{"num_hidden_layers": 13, "hidden_size": 128, "num_attention_heads": 4, "num_key_value_heads": 2, "head_dim": 64, "intermediate_size": 512, "vocab_size": 8192, "hidden_act": "squared_relu", "norm": "rmsnorm", "norm_place": "pre", "norm_eps": 1e-05, "positions": "rope", "rope_theta": 10000.0, "rope_fraction": 1.0, "qk_norm": false, "attn_scale": 0.125, "bias": "none", "tie_word_embeddings": false, "parallel_block": false, "extras": ["value embeddings", "hashed n-gram embeddings"], "init": "uniform", "init_std_qkv": 0.0311, "init_std_o": 0.0, "init_std_up": 0.0311, "init_std_down": 0.0, "optimizer": "muon", "learning_rate": 0.00859, "lr_mult_o": 1.5, "lr_mult_down": 1.5, "beta1": 0.9, "lr_head": 0.0105, "max_grad_norm": 2.0, "warmup_steps": 200, "schedule": "wsd", "decay_fraction": 1.0, "decay_shape": "linear", "final_lr_fraction": 0.05, "batch_tokens": 32768, "max_seq_len": 256, "doc_mask": true, "z_loss": 1e-05, "train_tokens": 141000000, "max_steps": 4303, "dataset": "wikipedia_en"}
Each number is 50 + 10 x the weight over its row's rms, rounded and kept within 0 to 99. Layers, rows and columns count from 0. The size before them is the row's rms in percent of the matrix's.

# layer 7 attention output, 128x256, rms 0.0727, rows 0-21, columns 192-255
099:47 55 41 27 55 65 58 39 47 50 49 47 40 25 54 39 66 57 50 48 52 59 48 59 32 37 51 65 68 43 39 55 36 64 60 47 66 35 51 74 43 32 59 34 48 52 42 59 41 61 42 49 46 42 43 48 47 36 53 50 42 44 54 49
102:37 42 59 58 43 53 55 49 47 35 46 51 62 62 52 50 29 48 52 48 49 52 69 47 44 48 55 53 59 41 41 58 51 39 58 27 53 41 45 44 62 47 34 34 60 25 57 50 40 46 53 42 48 16 51 34 62 29 56 37 64 43 51 57
104:55 55 41 55 47 27 46 43 59 57 55 49 48 65 47 52 58 37 54 40 39 65 32 55 61 49 46 41 65 66 50 45 48 64 57 40 54 55 61 49 60 68 61 43 48 36 77 65 71 35 41 40 49 60 46 62 41 53 83 50 47 28 61 45
102:47 34 66 55 42 51 51 33 35 51 51 62 31 49 42 22 58 51 51 65 46 56 46 47 54 61 33 65 40 26 59 55 64 24 42 43 57 41 38 30 49 58 75 40 58 35 41 43 29 42 70 42 62 47 43 70 62 31 36 33 43 39 51 59
097:32 52 50 47 60 34 52 38 55 43 60 57 33 32 47 56 24 32 52 54 26 50 30 63 63 46 26 44 87 48 52 46 43 40 43 63 64 59 59 51 37 44 52 41 44 54 33 16 25 54 45 50 52 52 49 35 39 46 48 44 51 45 45 24
099:54 17 39 37 39 51 57 64 23 55 43 63 50 53 53 50 48 39 46 28 61 71 70 50 51 52 51 59 36 47 46 36 42 51 51 51 54 46 63 57 55 50 50 44 41 45 50 39 64 54 59 43 52 30 59 58 44 30 65 69 51 65 52 56
104:38 44 45 43 53 63 68 70 68 50 43 44 40 59 59 37 54 59 70 57 47 44 49 40 56 43 40 40 41 66 72 39 32 57 50 46 40 47 53 34 52 39 57 61 52 42 46 42 54 53 58 42 57 57 62 46 43 15 60 35 28 34 37 37
093:49 74 45 38 54 54 67 45 51 57 43 49 56 60 47 66 59 57 44 63 42 68 64 52 50 42 52 58 61 46 56 63 34 52 31 25 49 37 65 55 61 56 47 46 68 61 53 51 49 58 56 57 61 32 46 56 37 53 71 60 69 61 15 57
105:39 48 38 76 42 49 29 38 61 42 47 36 41 59 40 38 48 41 56 63 72 44 37 36 37 65 44 51 41 49 34 59 47 66 85 52 69 71 31 44 37 62 46 65 28 29 63 47 35 62 45 44 17 72 48 54 48 57 44 57 43 56 66 37
101:42 25 54 40 23 61 59 49 54 59 61 35 46 85 31 53 65 43 39 39 41 63 57 65 27 65 43 64 35 52 66 46 46 66 66 45 49 35 39 47 52 52 46 50 35 50 61 63 53 32 39 50 40 58 70 56 63 58 52 45 36 57 63 43
102:51 38 45 49 54 40 77 29 42 60 48 47 45 37 63 75 37 44 40 61 52 54 38 54 51 50 40 38 50 45 38 40 30 57 67 60 33 58 46 55 24 60 25 65 53 44 47 59 33 65 53 56 67 49 59 39 44 38 41 46 45 59 40 15
097:69 48 54 47 46 58 60 40 49 35 39 64 61 49 53 44 46 47 54 46 58 24 58 55 41 79 58 41 55 53 24 87 41 33 64 41 82 27 59 61 52 54 49 43 43 42 43 35 61 55 29 67 59 49 34 49 50 58 51 57 60 54 54 41
104:51 55 35 54 25 56 59 66 41 56 40 60 60 53 64 79 49 59 39 34 35 37 19 40 59 44 48 12 53 60 48 65 41 47 53 37 54 52 61 40 33 40 48 55 57 54 58 60 55 43 46 47 49 49 60 61 57 53 28 14 54 71 58 56
099:45 19 67 24 41 42 46 58 65 28 38 38 47 72 49 72 67 57 41 51 34 53 56 36 36 32 45 30 10 47 47 45 65 40 41 69 45 40 68 53 59 50 47 63 55 56 75 34 61 45 52 61 42 85 45 47 42 58 47 48 43 49 53 43
104:42 48 72 66 46 58 69 41 40 41 72 25 39 53 37 36 62 45 66 61 62 64 30 57 45 63 63 30 37 50 51 56 57 55 49 43 57 54 57 43 35 43 51 44 33 28 49 57 53 64 48 46 63 41 69 48 40 59 51 45 32 57 69 41
087:46 64 27 37 48 51 58 52 42 62 66 42 39 75 50 48 52 51 63 62 47 39 40 32 44 45 44 67 44 42 44 45 59 55 68 28 83 49 55 47 39 48 47 47 84 54 34 56 62 68 46 31 32 78 54 47 44 51 66 65 39 52 59 38
104:50 48 68 62 46 36 40 47 53 53 47 57 55 48 71 56 47 30 34 44 65 39 55 62 49 41 40 52 53 36 57 60 33 46 73 42 54 42 62 48 53 42 67 34 67 49 43 86 47 55 62 47 62 61 70 68 61 70 67 55 28 57 34 44
100:48 44 55 38 64 61 55 45 37 28 38 36 63 34 53 71 34 45 53 67 28 64 63 50 57 39 34 50 48 26 36 58 61 55 46 30 42 48 44 74 41 43 38 37 43 45 46 62 50 38 42 63 33 47 66 56 58 33 48 68 42 44 39 62
097:35 51 56 59 57 55 35 68 40 37 55 57 69 42 56 42 50 24 63 46 59 39 58 35 48 41 52 45 50 54 57 55 61 56 56 63 58 43 34 51 53 64 51 72 43 53 63 43 59 54 34 65 34 38 42 53 39 64 58 47 57 57 42 31
097:28 46 63 43 81 67 78 30 47 29 49 57 50 58 56 35 42 42 65 44 58 52 39 62 71 60 44 70 59 41 60 35 60 36 50 33 39 52 74 39 46 40 45 38 51 43 43 30 49 56 65 24 60 61 35 49 57 57 56 47 61 50 46 54
094:38 37 50 47 38 46 55 55 56 45 40 25 25 55 56 55 48 51 57 65 18 44 51 51 63 65 65 56 50 37 49 67 48 33 54 45 76 35 54 42 56 53 36 52 55 56 52 61 44 59 42 33 64 38 43 46 36 42 43 63 60 33 57 39
097:46 68 36 58 40 38 59 53 54 66 49 35 25 52 43 58 47 65 57 25 23 31 59 62 51 44 22 39 40 49 46 39 55 50 34 35 37 59 66 55 52 53 54 54 32 43 60 63 54 27 55 56 51 57 56 66 51 50 53 45 38 54 24 58